Part of a small language model's weights: RMSNorm before each block.
Each number is 128 + 24 x the weight over its row's rms, rounded and kept within 0 to 255. Layers, rows and columns count from 0. Numbers have three digits each. The size before them is the row's rms in percent of the matrix's.

# layer 4 MLP down (transposed), 512x128, rms 0.0514, rows 236-290, columns 0-127
102:138151110135120138111116158102073071133118099107106131142136128122162122112156113122146146161110126119106170142168106087132085121167190138134165135133114134104137121140172109104142177133144123089132086125131115126128091108167147153141112140147122158115143144150152117121166158117154125126147113093124084146137101092123116147121180120167134142143145156132134114137097163060102144116136
111:141110146093103160104084116101115125103088125146134142131192130157132103134100138161151121118156163150130057157140146136145098162134109183164117106155130125143138138144137101145085143150113156134131136112122165134115079154139129105134107109124128078138112097079160116128166125099145113103153144129124154162113131110113095133119123157141168125124119145104141160074109156107125142097119
087:114144172135126141113129093113185141103145139091095123110120139121108130110126102147142109099132134077171118114146124174161131150134139133160157124142131136126113151079146120110099131128079172118106150132123088126182123114094086090141135151167137174140114138144125168121144137133138145127127159165135165139154147134166141130112088116123087146121164121114138111142167168112079122115086
106:124154131131125130157130154132131090138168144093158137140087157124100121128097130163135104120078123147148143138115132151135148112100113184083091130143152118140156127133104105130145096138135097150138097106114085148160116121105169102102123132116106126113159094122086145147169107144124155144106119141130128112161154092078096154146078173124115100115122093142171145138134098177108111094116
104:148113151175144154118159112110136110119115143106066135126086107114111124110157127144152081154107153098121147133122162084125057125148145117137122120132115147127117126112117142141147158105163133127077102128091164114106101095129153108160124139089161123115145108111148142140126127093116162097154127150120064077108115108120113108137129154133091153134169124148147143171104103088135144140114
116:177132130125153143161147137198089143117141140115100106125102106121157119140125147134079131096073122152119135162111107163114113109160149097141128108171167099081141160134121160125138140136091143142099123150095123128123125160107148156115120095111135108115117128131122126152086123119116109114120169122139118098096120129129085068170134085107129126114134107155151148090134145096090142101100
088:102148155113102135125109136106140128108109144159152100130121118137112127174078113132163132148121164131107150088097139116143108158130182101150171097139091134118102114122121088127150134135156185157122169128140081093095128154096134129142116133140141146112111123090082136125155120109155175125127128128073134162152119120124134096137127113097092133101148163148136103123090127109070102097136
103:167141123163118166135086157087107102149118105147139174164095105100113156099111103106128150131161121133058110110150121100099141132136138122118109122177098162172117113134098127161143130119157141129152117148122147128167123134095154112133129090161138135111111129126149147122132119114062102118119148122111143123112086172087155127123108137117154125179122110101080123151131110131140161159142
102:154128123138144120145140104113142143121157080134163099134133163105161143142117153115121138151095097119142131117106130138129117117097109122133104145150143120118153179089177083151110123172116138136093129111136136116162173139151148135171132143117165144116091130118135156131125114102139162126095126161115146170137105144127076107085105161131122081096135124163122131080154118164084097077096
102:113113163126143126139103107115153127120127185122161120124114143154109139106104140114109101151122130124084144177104131133121135148146084146175112151082137136162120144141080134096166112117158098127149125077143168069118107147086136120087140087115116137092117133135168135134135157115151101111132138127106103095094126152115148144147112174131144110151096128120192139171113100108129138113136
096:114146117122119151138156112152100132094111120137149085136130118135090116091110087161113130148165130080149134122089145140108112134084104148144091174110090130129098112143123117132139170129182165162125128104138127117124096124076095141151134100102112161128120117087084125109097163152130154157127117136113160130102139103100160084117157129104109131134117148191106098141139126133112084144143
096:167161120155130138130124148118138102146102146143127126114134086126102119122122119110119099136132082161092107137125096140080147100137144152124139124139142121131158127173130152136136110130154134145128103101176169143134093120118189129167153117112155132118118152142165159117124107141138124118131116137131090092093136155096169179072134142144196145142109125108163161140086124084137123085101
106:130091135138109147131131125143126110107149114135149100091129097106072133092106127129136176153118149135101109176113109143118086164147130089134150117136125101118184134101132127093116128126101147137103144135149149100100127088156160128118075092085094134091103125100099088118113135107131114158134173098123109128094126141111098103164149135093146079103134126109143154099128183118111121110135
109:092084135124135104116164089158163127168102143133186120098136138101159127145146111147148156114160175144091127116117175099169155106147120123148101117158155166096079111182156144114130103131131160153143168123087166135153097156140147103132128117152105146127117122128096159112164138103121140119107098124135119134120121105131164142148156136124126133143142101159117149111093090118166149138131
101:121154152095103165093156093136167087171111095133138106163160105137148141145097107123131122090190166132139131123128110116121066151095112091141115137064130141136147140131160120156104102172140085124122088116148113133115155108136153151138156148140096097123146134135131134132118113136133159135123106153153139114126149145121136094144102117153150110126103127167179104115113182105129131113158
109:143112125116118122113140124099140111092108132139149120109081099148142119121117126090147118097126135105077125111166140103137129139136121086117126162090156136097172131126097152109120123067117127094124105162112153103113171119172164102133123149153120118143096095092124153113133116083111157153135090105103122080140071120134161159120146120122113174124157131136119173116093109091168147131112
108:137077136115172091140166133145154154145086150094161086105105137128102203101105114138075171143130117095144136121115129118125119139089113135103139161114145130117111153146139115130126101077139170088127121105110129145116154109151112134117158125116134098097143153114099118137115121124123139118111105136092103107141137141104149090154158113106152145204102106162123095128143102141124126154123
096:137112092106154077185139163163187105120127129120170088126108152112162136097118102144135143157177166109142115113136134093120136156105089133138135116097133104161177143144124079163125169114185112109099132109116115167137098134126114140101139088115111100150127171112115131118104156107133142140110130146122116114129117123121126111138148084114107147151133149148127095116091088137101156125131
103:106144144134099140126129137120130070120111100131115110129091131121132076189109112142094119118127145122091135153125138173122162081129144142110102125170174124126141128099100149142113172101134116149136141155152101121128138144137160141129173149142136132112134158169157147119127119164114148123146157147178107118140138140150146077122125085107112160121166159089133141137171139099155183138088
103:125143169104105166116115126120138099130136139155111156168152153154129104159164142116149126117105122150133130115097101149116117174122129170146093102146115100129119089140130106117117085198135128134119130102119149109124152152137149094135132131086088126144166117135149121183108138096101119155107156121124064099147140140149103173148170089138131159153116114074129093140142132097112125136150
090:121128118145147122122148139150103149118135122127074174120164114153145131121106160080108142058114130163149141162111119124167107122137111141141132147131127164107130157116133154158142080126130119115079158085145097131082154133142076087093144146181143096098159123155148133156143136099166122101146100104118119103168116136165112141149124130115125137115135113104105138172089151124140118119109
109:149128110142124138103122130100106128130110123096129152134118155095175118103167102127104117175135102135077157102136133133135124099147147153133158124135119141159155108189127134127137177102108148144141113119117148182109098131099153120140116137105109102118145123138132155150110180102063182116155181062130121129146128118136110162143135095117150144164146115170126109113134116099114111136098
098:136161130198112152125101130119126113152147160173140157122133096114153111159149149128089165118114114133133128196123079118142118125097137129120125138102166141131122116141143139172132094145099141117100143129144113119147121070193103133156135147122133132146143110161151116133151136132105073098146142114164105116141096131116169155092099130114124070146102138134142118143144159116110177137130
103:105144160142118141125105111124135148115163141161140167136154147171068076140121140135128127160131151125120079129117156122152116123144118113163130128141171082099103155134127091082133170142102094112178154154148131155102123154141114108090108134126153156147125094121126140113109092132128074089129118141160160119086158134171143174104120135123116137137168131176120145126113138126116095135127
095:137151138157131137121129115132094092136104134119138124142120099107107155123141116150170091124118118147101129151090198114092107090147154159066179128153118092165095124124122148122151177127151126100134116138182126136121129121129152078140118108173151172112138134161148137119120102154151143171095123128115106122127077129160131138087133115143099146097151117103138121132099102099136136154151
098:095134159120103121088107115110149130159103153092173188132142123105144098181148116133160143098092132139075095131151134146104122079134121172126132124156130124093121148165084146133131110080110138148166144180132154140127094146081110126131114129127124122144117129128148136133159135133147151095142101086130127151151157082138107139120122136093122124143113132086125116117133160127098151122071
107:118102101094114106125111115095151086105076132126166105105114152139143119129127146159122117144124126164153143116153125115141108105118156089092159119136140140138123097134161098155128135165108143099175133145148114131114137081150056112150134145093135117126156154146125115098151155108108127111111199173148121108082101146125144118153165076149145118106135146104130137095099154134133111119159
108:115113106121102127153107125097112089128159124150138128164131091139145151150136141153125114134130086142130161132131117103115102167087138133112085148129109168129148159057122157150124130155190104111149181111119117099112108132105192124102162100159121155103113125114160159133110130133154069136140109135123155114124128103136133147129122168157141104135128132121133170135182147175119153123125
083:181121148135127131114119080137121122086130140132150129151077131119114111161100154134172095110114140095165146095114141146070102130119120135120170133124144104116155140124116131160135140061152139113088062162111130119131123110139107148121121109108139113111086116131152153106085181110119085166138123157111137126098111123134161110113143097108149106106124091129139133145083097129147130099100
100:131135093112122109171106124091148160101121151148113103102115116096127132110137098122162154149119109150123145111106188067094141141138129141161148161106157086108140148169120098103133150130100099126105124133168122113147144121135108119089148098122114146120084118129139131099181140123165153172122127119122101148153156135107105174101104149091118076114148086107151123125137117134105164106158
074:094118132137145126120133140118117115072157134101121118114149134108138144132136090144162138154130128097103163108126108160184045147113157125159144112149100173135079097125122119120133107087123142131096163094094129158146107143124131114171099123094117142150156133103079103134167143144136162148118110112107129139118123100142108114117160100141130144127166108106097087108134087096136168124114
100:098149133135132157097125112120143079091174069112113136095138109090171162133178152122148123124104126103136157116133115143086086092152136123156117107154142133156128098177157142113145096200116137136122136098119137095141119126139104098125122146170123128149137132159152127071156140146096116153114111143133121122127124148144116142075124134112119173113123143092134151131168140140118114108093
090:143134110128148135130117151108137166117117135120075148104184075133124165126121126112121141152162107136070113128138156167144140130122128141184105084095142123182109134104123137122136137149126113149133130134127139131182076106130157113100153137138087160164115089106136103122131118156091138138108105109134124143144136133082118101150096148128175182173099119129122119116141154140126165142096
107:132155106133137134128143140103155103136102118137119104109124083144132159089169082100124096132107082076149141103138122123136144129069099128139158140110112107129165115159130123128130093135152131124110139094159157109127136101175146155169121082122164128140123127106132124108138172124123151111093128125180133094066133137147117140143140128132142094104187113085157138150113090103145107109105
104:157124119146130086144094162122142133085091156144107133103120108161129110121106099142126141129165120141132123103163162120130060130142142098140137131117086139139128124157121101137122150121144140123155144131159120075075102112125108150118086098100108136129114168114070065118112131105139146124138092150129123133099078150103127138120129094111138128146167116104121103112085133105169121177156
095:115131099127132139118086106132115097106151116163062148122117151134139109170167132106120100099101106167159156150136099116092095079134157118130088109132171147138130141182107145168114121124144157098122148101185125148109110118157117133152144162125122128100162143145140138175081128117076079121111105131156160110117116131123121128157125117147140109132109096147114151123118114110152124167143
086:150084124120133117163101138120140113134148127112148117133161124189094134097114160161146113171136151150164128147114138133197066113116160152144163128154112137142141123148114098129137173147119144116118149108167168134101116132150116147120086117105102148111127169079120114125141128168113104106112192146113154156117132134107126113138082143126155097119108105136146096103153090124122119099122
097:147109142171112153124109129107139129113117120110085095111117140145111123147129150135154092166137126096109126102125128137075074099120101122147126151102127129104080102158118126160142156121155138129118174085141125116129120144168164117121061119097104120145137112128121154150094144092081105107142151151125140077138189135129135143125131150129120158150145113065149148165136119105151111162115
100:142118110107185079169142163135190148137119114118103142138136165153104139111126159154123106111151136118121078118092109128105145113104121116114104144115119131125055137126133099147110112121122153113124165101141127109096114139116144154109108119137103147136111142195170108110084119114147133121099119152109077085135109113118189120161120131127161133147128147127112102123152117151151105133175
103:138143143122110124125087123127116136133118102104106133128129149093167116085114134158137100124100145139113116105106121128147141095149143086119112102152178122152158079138162163181110111132130138163147123144102130153138069173077119087120145127136143126151139114157140152166144096126095140082116214120115135112122135123094160101159139108154141136105140138137140144131144166092161132122141
101:118154136143131119127129094115127166153118146122123120123104210107135141111156134119132131135136141141076124157119147130142121161157139121179132107163136138108130135159150143157109174138108112126117121174155207137136114134124100120124126183106160116094126096194115117155103145111111128115151143054150154146170138107164125113120122171128148142130109131121144131148130138113111164124146
102:112177146160117129130138150137130118138099092133127114133122129114099123161166106129110120125117085130185140174163119110160130146137119172115102123090147120161136146118122088188135104139189120121137118127127175113124134124075130113142138136095147120151180141111141101104113141149120152131093104131129110079113126222146120160141116118113110145147117136143133116154155100134112097106128
098:123118144136131148132103135123131074158175109107133148117105131104138137112121131115130130150153072147092138126112107143075168114129100116133108168121101145066161084108116137134160144158121153122154118134110159081132095108135166150142122117137110107116120156157079163145111091125091111078124143137147114097123132136090084152100152119133107157174111133094160124133107143107097103152116
097:105106118143121110142082145115128098119132107101114134165134080123118183118119153163146118125148142115159108097126136129117100136109143163129147104108079117134160125168124169181140131139126143110079137110153142145119140172177143133150123128148126106156119114117127123095101141151147130140112108145142122133108095166146115197097133121128148152098097142046147136111153107165163119116108
100:124148142088156114127134116109148123139148117105114106121112138130126119121135156136145107169092087085147133134122130120130124145128113143125153123098139157113134100164112138156087175124113105136141133140143140082151155138154107146112092094103127166153117130143125101087133171093098090134102112117070070117120130151116104146047121128078103141153170142156108091106153120103142136105106
099:162121127120110133128114151124086108099185105126164136137094115117125170161105142152096146154093132120111150097087141170137173133114155150114138110154160111150138130127117108122160134125106150131113108108134159122150190141169138129113076108104174114125129141116096140120116115137113088124053142115109122116112104130106102112151129143126126094172127122121139149118147083096088113107081
097:131101131132120147130161117122144116110097124139157134143143117108108132135169110101109051131150134093137121107131135110075126129148116111106099147147131153133087129127165147097095151119143090135144161140098108156131096141108146132153084148125111143150135111142094155120110127112108154141151120147138152112134155142154137150115092144155111127124111143206116106133089069108195150094172
098:182156132139104127117141112160096171097110144112145133113112106136118110127149160112170108117109125122108100143148126114161100078128158097113162103143132142104140115127148083153061139140111172135175156155122119122118127118142135144145073146135093147139120071116118116150128141118124131107089151106063146165130128116100160142134148139116115127172154097151086123115130118099159154126130
093:130131138123123108140162090129118147134107117130144109128150115182095122120121127097118115109116115131098122125130176107088104109173151151087135118109134116131102172149048125100109101100142137128138113132142108136068169082144105125146130138115103108099108091117160138103116098104098142140097122148137113100085082131138132140134100090140133107161135116104157107110123114147181078157140
095:146170182171112142162141114143118148139131090140114128136125129124108166122126140122178110092159132126109161113114121113127133127127135153158114128141113123142095098118118108129153087131147122177098142108111163150139107128124153193077133094120086137138169137109146188121091105099133160114146102104126119094138155148125106117136116142128127120127125093108146173178086120087145162145093
108:134128117069098161147121131100107183123130124114149145159150092134105108133109162137163103079155109129134161160126125156131134135073106123171104139123163159127091104113131187143113142155117094112148134107122120111118151126118142126057141107124069143112116115129146117154129128157131140168135099129167134094129106148085142109145095122136124152108143134165144123178144118115135127093107
101:121160138133106127130118133124143101153108115119113124141121131139142134165161137100163090133110093126110115142142082146119082091152127137102108121121082130104134099110133187104128149157114158127125120088143102053149147140164164128142137149123120127077101157127133151144083125131139132101132100160172119067109121121146153143143128124127124146059120125159133153090105122111156141107083
103:116133136106091134137157151110096114162109124132116150159124122125133115177148162169142094108122098150098137134106134124134133177107181138140122139139148130093150121118150176119125144119125106141104105155160128133159114092134119122087128153153132161099171102134143141153155106169112140139119145139143136114190110105116103123108107065116130117073101091127150103159160169107105152085107
105:139162152140128133136119114117138147103130138128096116096126146132111139135149086103114136175159126108091152208111090157155130101140133128178133117147069165110104094119113141130168083105118135177072089102097117148135097141140158099138117128134123122127135104125137128121154125104124161099091123118096180123112105112122118126109098081107119124126132077163111138133139107109117112149119
096:131096099117136145125113146136155133117164120123147149136122126073153118118095120156096164146122144132145151144148150144124072146150174154153173149161106140177102117095172162120147131149153110130123124155130111139140168097118097149078174108163168141158118084123119153138129149124120132152090141119085096130121110134128146142142172115119107077117134121128145169138126142136081125085119
# layer 4 MLP up, 512x128, rms 0.0631, rows 237-290, columns 0-127
106:150114181111140119122160129115131098128106130074103137129141094128107105086172107108109125115145134132106100139180112132128120121125148151092150142115071136133142116146112191129088164147098117123143130134122089105139143132130123160119115145139105131136092129086066140103158105144113117131119094098155159159163099096147108102125122105131101100092165166111081102119152116097131137126147
085:143132125170132133113148133125105192137149094114151149151087067101117100102121097131127097097145180149107124115122128117140149108085175126107117134108146160152082149112157101156104125145129153063148134119158109129122173113126132165097154151107127125158100124126178120118114115135151121135111173138116145135128120158136135074167137097152133098148135137126169125157154124121160128118135
108:180144129127166116151120166119173061143147122146118091123112125162160105121143098091154114131119109103105154109144114139169138174123131110088152146136153161113069105101145154166114124114125141106097088102133140142135130105124173161128110171151143121085101118141103117149102067099160119167130117171099138132125107114126126133137139133137134158123129137112148105137103121130128156123089
105:172143159141132108130114128154167144140116113137128131146096113160125156151103178156141143148151112134112093116122166103085151111131101102106143120120110119146110105089099103103096148154106135158102176133110125132098119168093152121124144198099147132123170132088104114103126121126079114109116151107128152144149126140155135134118086106110120120109096105133128087059096111138165127154132
124:108158142150092138123141097123101113122125139115105102129121078145144110146167128134164132122160149135089084104130098121157156117141157169181179096136138153085133136154180132110165131110128134128128105151154137121101112102085153121163117173103134111122134128140121115132086155155153166140111118087113128170140119127129092177081139124120153144098145126131110148140104082135140141161159
088:137103127065158114168125132095142179103114071108123110114132114154117123106126110158135140128148116085134133125115150116153167140120121134149110192144108125119143127148076144075108170119092157102138113126155113125124141167167103119120109109112110146141098132079163124105121103153127094124106155202115132152110103115115137133110101099150124135156106128141132137115163156144164139111112
106:160134153143136196120162139152122116087161100137162145138139140079111130153118138113138157116113126095120135070102144143105145093131100131112118153103130169154148131131112124157152136128122145122080158094131157084192129191190126155139126128145151127124158098103153129118119128143121112144120152151089129163126134158135141098118159096120120106135137091134103130117145125123156079139119
096:126145179106103104162159166107100109143091094170106102091128115158115108105113110108165138100169111115104131114120165124093148102126116101188146165108111121136104091111146153088149111088116132112141133116140134113125129124129124138102109110141102121145120139103138088111083078051107109137140139139136137113108120145104169127133114092123125152093118123120151128107122118139179149161142
103:125156133124108100131131099120116101128144096129147136142113135169127154065155100157141139130166095098113171131170128116122143135168130118084101090114090147123089082112083096124104145144159139126153137121149136126174121130114180175086119126127134118120134098164154108142151109145110122104128064152113156124115121126130166141122093157101121127093131166133144132162146106158162119138134
095:153105101122145087117139125102161146113153109143116139146139144133102106118123131154079159162104099128130134131128120081099119082072086063155126130175122183110114170114096163138102138152127154130083151111116124138174128156148133166101145134092095131107150103087142094131124136121100101120155125152152160103135153156113145100134123127118131120108119143129130105097151134167100103123124
093:146148152139152120118119158109147110160110104150160161131139123127137136099142132105098109099162137154118080115140153142134142139136133069103144102130149146143117111093140145153114096148141116102161114161140096132124090080176149156134128190150129144153151117119081134131162062142155120101116098111137140135133157161130110134113148147139102157077098175103125112171117155127100114104121
105:080121160117067156113135098129117144132103107083148116135115081090141122111162131129144117088137121123138141169123100169166133123150161154133187098145120129093150147137125103134132119110113110139155121157081118146108102106121102108146111130137131126142130117078121122122109143114174114139125123095149168172143136101169088144095134098112161102116172103130119131136152162109080160125112
109:100132174138151109136151101122146167118158101147186118088079122114122102129138115147147114115083135140087139120104131113154134171126122141142108095155126135171132162131141109139132126106120086146125165119120168158150137192071135097118134099154120132143110101148138147150132104141181128090113152111139143127149154100157137154113082109107151085163110096122124130145136120144138101094141
105:120164186116130175084130133125095118103152136092134102175109132137199111130117121113106157101129111148127146143137080146136120144110124136086149111105133120160106104131123162123111116115123117116105142096100146119150152127122132122126130120110093106095102128089131121162143187126143151147116111090159117107131101096201156127142143102133149096097148083098125132128134113093146163097140
112:148117104129135150139128120136138130122138124142179104149125140135139098139124143132112131144107120134115140069120099147135149125138115140092142104137118103122112153138107100152131159142111099140110163162168089148164121080169131149122153055100102142094047133124144125139122091094127083133164106135095149117136139070114126135100102145116137089113127099163145122134159106152095113084133
100:100139121111124147104107137142085146127150122075129128147141145185143090130128137108151110084151148103155098163155117109125138153131125107066097104143179133126113133067090175140163143126137170107121098120135125116166124125136131159137121148108146141124106135149154125116148144100067116123075107174157108119081113144093122110103131119119105159103134142162139111130116150132146135142105
090:098118103104116130117099139156103130096131173097108091151110151149131145116143119137166120144164124089165122116113133130097124138079110122083095112187099128099123116093097122133120170114163173120128104112107085095107088093141140185163101130092111127113139128102101102127093159104098141123125145151137112138107128125118127104137103178134117158114128166135149115116130130116118129189121
102:095135112150144125126139118118142137128127112095078102124164180084118145126160127144125125082110138119136108117137129155129120142148117144095110160133113161162129137124138159085128146066157125121119157113137088146137114146122129067148141127152086094095086114107132139162089126145106145117132145174143105116130130142101118081155120115095126114132133091105094120071179145145115175109104
094:114122122121160092121136168119169093126150132082167129145150115124138164120142136076119141150113107156126151086087109142100136131141140164106127092140127122169124128108101112133143112143138119130090147102095151163151155164115118101141139100090148128165141114117126104149094136056111162143123134145119121086108112168166139148140143156107185140125111149117087122088107162158120118142145
095:171129161113130117105123115135086155126127107116143110159112157111121109142120087131093158087083092106113096118155140136108127108132137154129173157131143115135120093168111099083091131117147173158158155126157141137193090126172135136154128124122154153146114114147133115133119147128160130131165137110132144117088098107150106092153161092113110127119109147146171082118131093144107144096157
106:101127077099167161162120106157119100108109140151129092161138143135200131160147098113142158132175128142132132131119170125147167124131149124102158116116127143102159085131147113103155114126110151156101096107165135128122123143108164115155112159112172135165119096136110140095085113112103140095114101129140136095112126138098100098131133079122094134149136141097100130069117122131129117126093
095:090113160131129114127119081122136139116120138138117135095200116156110145114103136134093130129088141145110130141133144109129118068137125148156164080142130115116102156162146138101138111137086185121116149102142133098165109094133136123106134088080160127137138139137148110108134159113126084113106115185120100133087114164133074129139091122096129102109149157126170116158118094131140122107130
101:131125152139097121126122051112110126149135095138116108144150089146145123121117115145124094142178108097100143139148162159122139131166091134171157102098121167123138127099146160109152096135133099138178100155119155129147132131141123144123125126056157127138132148171142115127152170160110123081147126133101150133099136161124169132082126146103158111123131117134113163079133123126167148120108
096:143163142171114113115127148142155167154169124086092132121100109135153084129105120128119139076119180124155150132161124112161148148140132122102164106123137137081135134126147133158147077075078146136113116086143107159096127073182139153136151140140099113131134126123097105149105089126138175132131141153102142119112103151132100135105126133148132110140129158089111117107112136113126136084102
100:160110142126157144058132133118140068101123128142119119163134097153119158111146089120107082153134084127122127169145119102114127112112144120099153137122130160112107116168175131105121166142134155135144116150156114100151117105124120121094147149103118160065105126157086137131120150110107106144123080165113139151140093139151130133109168128139101100161165135121084114111124098120146133131174
102:184128121111160116150100120144108124109136089152137103142125132113095107149125142206113108154104120174084132131134121112137107114113135103157109130099142112127144095181140145134104126102130128123163130142168108155111102178126131112123124106140101143122152096130154162152142098158153107096176091098100115133160132124127071160102145158187145131128142121134137132149149128147161117103095
106:107126096128098130133119134110138125133152114130133145153173139124110106113150118147155140131134136087093123146123098123119136105137114134142127100130085189116060093109092144107112090122159112155097159149119123107147117108110157151131083104117109118189092067170171141154148126114133065146150092138114143106097134125119140134118146140134109140072108110102129151128144104161132113139106
081:096155096120100137126133120111104129107125127134133156111140102141155118155136123098079177119120108146118162137164149165135144132138126144117137083139082078102123176199087090138156145167135097160117110131144136133163108125183151120122130111150073108115112135130139101157134119150114098121077141137117157152121127132087129132105134148145119122111160116180133108135154089115132143094127
104:139115161130105129104117098120133119152166120154099172139165119137097151152110110167110090138118074138123141153123116063153156109171130163117131145121182134163135172100118137149135125164161107104094089143150155182129149196114141145106134159151149121120126130161131116155164150157144116137099127136129143172134089115144113127127113150104100142147144140142123109148137138131118138130086
071:099123147149130141094149098105157116092158109101146095117166110163146148127141137165127105152183123129124126158110117132160138134118173149102147072123143155109086100106126109170134132080109145140093145126140108144135097166156128106159092127079103140139153139117097083112166157107128141116102090136112159131107099120143126104113100129116140115086168113115086107112144096101136137121141
098:112134116150132120121099111122127167105159123123151135135111155124108056110143127159121089087154141157141139135133072144125118134112131139096149108164095160107117172133100127115124117110172105122086146147146129073118112075134130118129112117134125164123141106149137125179142120132189167119189120099093121147170139137123090126104140113141109142066146119110132148144145099125122148151120
087:162132156099183152116120151108153115084177105120101126170118117146119138122165105136119142148108153135135164100112070140139116100133119113145115148110169173138133119117097122133129098090131146117134105147145168114161127158194123161125106132107115107162155134145135091138122109121145092116072153105131138136099155158150137127110165109178139146127147103081101104114109114107112105117129
107:096124119160094142115141120090151100130125090110123126112116097106129115116109131136118140083161075112135131109116163143157155106130135070121101176139125169138122132086070134121127129142141132110114094117128143147158120131127147153145134169141143108129174120118098094120181116135117150094114100135115156142139128162151110076138108095159081159124074163143130074132126147126109098108128
107:138125115124127121104169125141128104148147138076114093102161147165143158156095101158133137094100131082137181129110120116162135100128150126076114099149111153130108134043136126124137143159133118147122088149129079146131131105123129147132141152123134140147144147111130120139160147093116148115081148138149152142150154112106100114132079105103098110100124112188140131099146129166083135142124
105:134155198135142159150139111141132172105173123104142098165150120106133129116083098173118150159137135107094087155151112143096141101132135180147137130128134106096121092115135143100149142107155153145141127108122153207131101134163116158106132100125116146130161149110110121134159145173117173136119089097144140122107092124150119123126118128125166123110085140154117141091132106138115124107155
083:132138147174121116103138111104126136122132101129132134130111166087118152142171100150109150140157087103126149112113098115094155122156138165139121149152126154103101089123110134126110119122138121132102151108121100144166138130125161127132117168164165120135123132162088111125095138116147144126140081098102139099102120109169108143065101091103107177146206128111098114133106074113140124123102
099:181164113125165115136122101161133097123116127149132112127124133152117164139086166137148121132138101158096114155105118127100154151102118113145167162115171102163095089090133122132112148133112154148098106092139157156148108190096130116174151163110156120117124138148126134109109117135100131093127115162118141118161120098141156093139135076099112117104075168149122090096120137110135137127105
101:109153128150101109131137152087123088157121079132115132135124079136101184096149148150133101132141115133111184094139118122090152129147099145178123140130119133138114118185140132122124131111106149097137174118102131141123125122100122105109103111157149107130096148116138075154104146122182142136161106147118137100106121089160151151157118140136156157139096127085101131117136073149101109164139
099:115145133133154116142120112134183116121168116137113119135102117094177116086083094118110114129118125096122149121160158103101156109147137085124133079090119128117134072135156120125089099113150099177127124192107156117160099156117114101125137113149151165125144084121069137093133162107099175110112140116139095113128124137099117128112111131110107125141115129099123091099096107129152120125131
096:124133163121168117132116081125165135135146088112195124130129107095107161113151145108087142130138117145107111149100189152128116106151119148126102147144107106141151096134086095108094124105101115107140122115146117161121187130194108087173111117092131085121117132143120127119148173110118129105120134135132137151136103121116157116111127115121152097159135098115140106102183108143156116115154
102:125113119103189091123158134132162089115143145129111130114166119080154130116151130107118137156102122133145127121148148122132110093154163149103160077099129171161135126094126094118134101139112134119136166153117133162146082147168097111150132093119119129143170121168126155130135156136121142178095122089142139100116141128188151160154138142100129141093123143123072144114127108113116170131098
093:137127128127123148129147148138129105076164076133126159108136125094119117100143155112159109136154124119118120115077155155127148101122144089131116138105119145122129130113078112128132109153167127097149133145155126113170128154148149094121105148178113155143140139089093177148131091154183162144115147093143134174116120101122106120150089120107070116125124104138134127132170088129143084125082
094:117128119119159110106142064120128205163138156111151154122117139116117102120121135163128130135126128098120136147129084138151155120156140125137154148166146162102081098129132127147129129113105103110103178149092090126145137136116087129130135146136130086145124120158095112112115144176107133089155134098085101121146128110194134120086150082152080120134177121124114108134138134107118145108121
102:113140151109078129115118133135166120124145155134147135113186150141125131164085145116117139152138144144103104149137175156173142090096143105160158120130146132131128094074142107158135128149158124131149113099114106159115098160101108121109123153143147125136182136126068137123148152109067111115134136138145127145138122108155137102156118124095058114113104150158135154136098138120145169148093
100:151147112161108118147131128113080130128105125146113134092123152143121122132064122144127134092160170146081143140147132067106131107143151098087146141132107116132104114120139155127147136107115174131148151168096115113099086133105117135147114088137103113137127139109170143133200135080129115146125133099131127120132133111135093143110098119130094128116130216127095148137108138106174115141132
093:155136146111140109162129121146165081159175116128093124148181129169156131132108123125159179121143138113138134144141124137126146104169135112180126118116139181113108120096145155112136112138134176113126154153144165128134149172157144139188104167097109129150132102132113106092150101144136118129138131130137120119078127111124129129135114110126138156124112087118173114122111109112041117144118
097:115164139122096117137141161123171168110114090141094117141158143093119092146142100163115120168108123097120099116120088133123124086154136136157118147085150191159133165161152135106112130112101148133140161092129141146155156130122175124154104135137117120111180129131169100076085124146091142156130143130120134104135142168124122135132137070125132135163165104114125109142130130151167119126148
090:148117108154125140139148134135141090068116158174147092127114133137123151141107121170155130164092136147145128106087082131153140111154166128087095111111103124114132153082091067126115099135125139100095108098149135114148147135100116116146136111088141140127167178140115107135147175125147156106117119118121156137180118083140122097173095111128133111125131153123115132138154091141097111133149
091:134124100122141123145146127097152160141118155139117149128098146159099101129182088130115160134097167115120095069138125132101181151120157110133127077140158144156142161148139096101110115156110122117141124108155117111108174142170147164135117139164102123153107114112159107107158129190082122134143140095144133176144143111105082132085137132114113111102134162159127128116144131122151150108144
112:108176113128124119120130107107132074113127125157138121143156119091170153144106122144151120095162102135126159131091129102122119154116120095128142145119126129120094075114104138147127153146111096093130108146128132148162137088139132114117134113108137129131049127124120151139143161097182114130103066125118136105135100097144175104138155157146116132144128102106116116149153042122146156142104
100:108168128112126178119128132143159172145147116124162144147124139154103110113081122147145094138106089131127136129159115182145170126096121142154113110163126127087142110120132147136100137117139206123153111118115168113165130132169160186169102134134137152107139107129136112121103125163108115124108115122155154135129119115118083125096109115121086127094119127156166099144184121125115128096091
104:133133130110108116108152125130146089141158125104124107130167117097104108132104157144124116149088125147098143072115096156133144154092119125094154153110147139095167110121130142133114106129106139157126132104165148143117110134113112160096066096119147144113181111150105137130081101154117117113131078120125128097110166122111107118138085081106101148128108091083165124126116136169164131119076
103:149113164178099161127126117148151135125119139147146175131137164141096116134115142122106157143169126148138133161112151118087147099131131123133130091128095104100124103124110145106085144171113113193087130107092118121109106163143173109130121155111156144085155111133086114114122106066067158084124108133136119135112103119119129146146102139122122107104160109142132093100108115111174121119131
096:066158127133135087101127148114099128110098090111116112116078160165165092158147176117076134116131141086131131126160084101125114140122140082107124135101122143125110097149148151114141111122077161120117089144104073131106105139129110142120143124127159078139127110084116102124134133145148106109154130119171131178147101112122130138118137107120143113142160158110083102120128129102126142146103